Part of a small language model's weights: 6226 steps.
Each number is 500 + 50 x the weight over its row's rms, rounded and kept within 0 to 999. Layers, rows and columns count from 0. Numbers have three digits each. The size before them is the row's rms in percent of the matrix's.

# layer 3 attention query, 64x64, rms 0.224, rows 49-63, columns 0-63
087:532409546554429550504437463476440469489561472560464618422426527476414533509461497506504538571542483577506535587482533471591477535443427517524483443429546513504509409557471535457544422505481532
106:523503512553495518451454476440548458473518462445441558515443563497479557605530469442499597567485498456522463645527430513523462574442452475563509419461573489503444457445509459488564467555448583
079:454497511460521461575555501434479546520636518491452539417511492501478461460465551531546489469528455570547482373476486469460447478457514495437475525569531612507485484601519512425626505446459525
097:508478541482460527480522557535483546527489464561601455559598560446505436469450487537588418463537526503516573408489544464464529426540363477499577512521432518482537469517484478493370549472523474
105:505558480543453555465455425527457402424537475498497580454578457507504465436464519420459540495607601496538515543432506472566486476581421517448460619534575463496499497528547505522461488482428531
105:486600529502510437497494533516533422522489437519504557490463535556499463530564512461462480389446446484515504372478432561439445560490488556560597524540384544517418560458522482561533514480488574
106:534570564497456522434528417495434413410509494574496556494584504507449488447534437395481467479616565479532565440534464487549507484607486565498485539448547456510496506493550431429526510465480567
092:453396488421469562464489442537501594570440530595551485544559466442491452453494481564538445521561567554563489509527598485559562454502462467537525513508445420453489436517501540576428544499495429
096:536538523446418549524396449497492486517515515544512552477598527476455485418454530576462380460530552581560527457569483493432502528484468489498536596479479506531362574479461493557536512477569472
089:524479436532520501612460588465498537554465501443440555418463524473537507595416515613569472495385423620458538498536465551479539482481553482481556499501458544538448531568494550472498467502488482
093:491474441528451581466466587485445502519567462450462635420456541471543459575424461462539483514532413492431500615452458503490542472528422545525533484511535535566578530440538537455489450507510565
069:491449452483524554583545510387505506519412523499474537413501524500614507573437533490497566452501375467519516551453496470441627550536513432551458491557520513551516536482594467510466437479468504
103:517534510427529499480507488436494507488390511529504396529633463563524472435540481458531434458551563453503524422583487487539486488587510476507487623513483483493436497562542418482442615510516519
109:519557538462449506539521496510580477508483459480508553531471538452472556588500515617484426448376506488474561438560452489433491552487521564567609427469463512517398533404472522479547514478575505
118:546595510558500476429467464558411415430461517473532425573599476517480456420511473436472488530615618447521525521477502494562477442599512515434419535478545464532487512541489472537463513485478508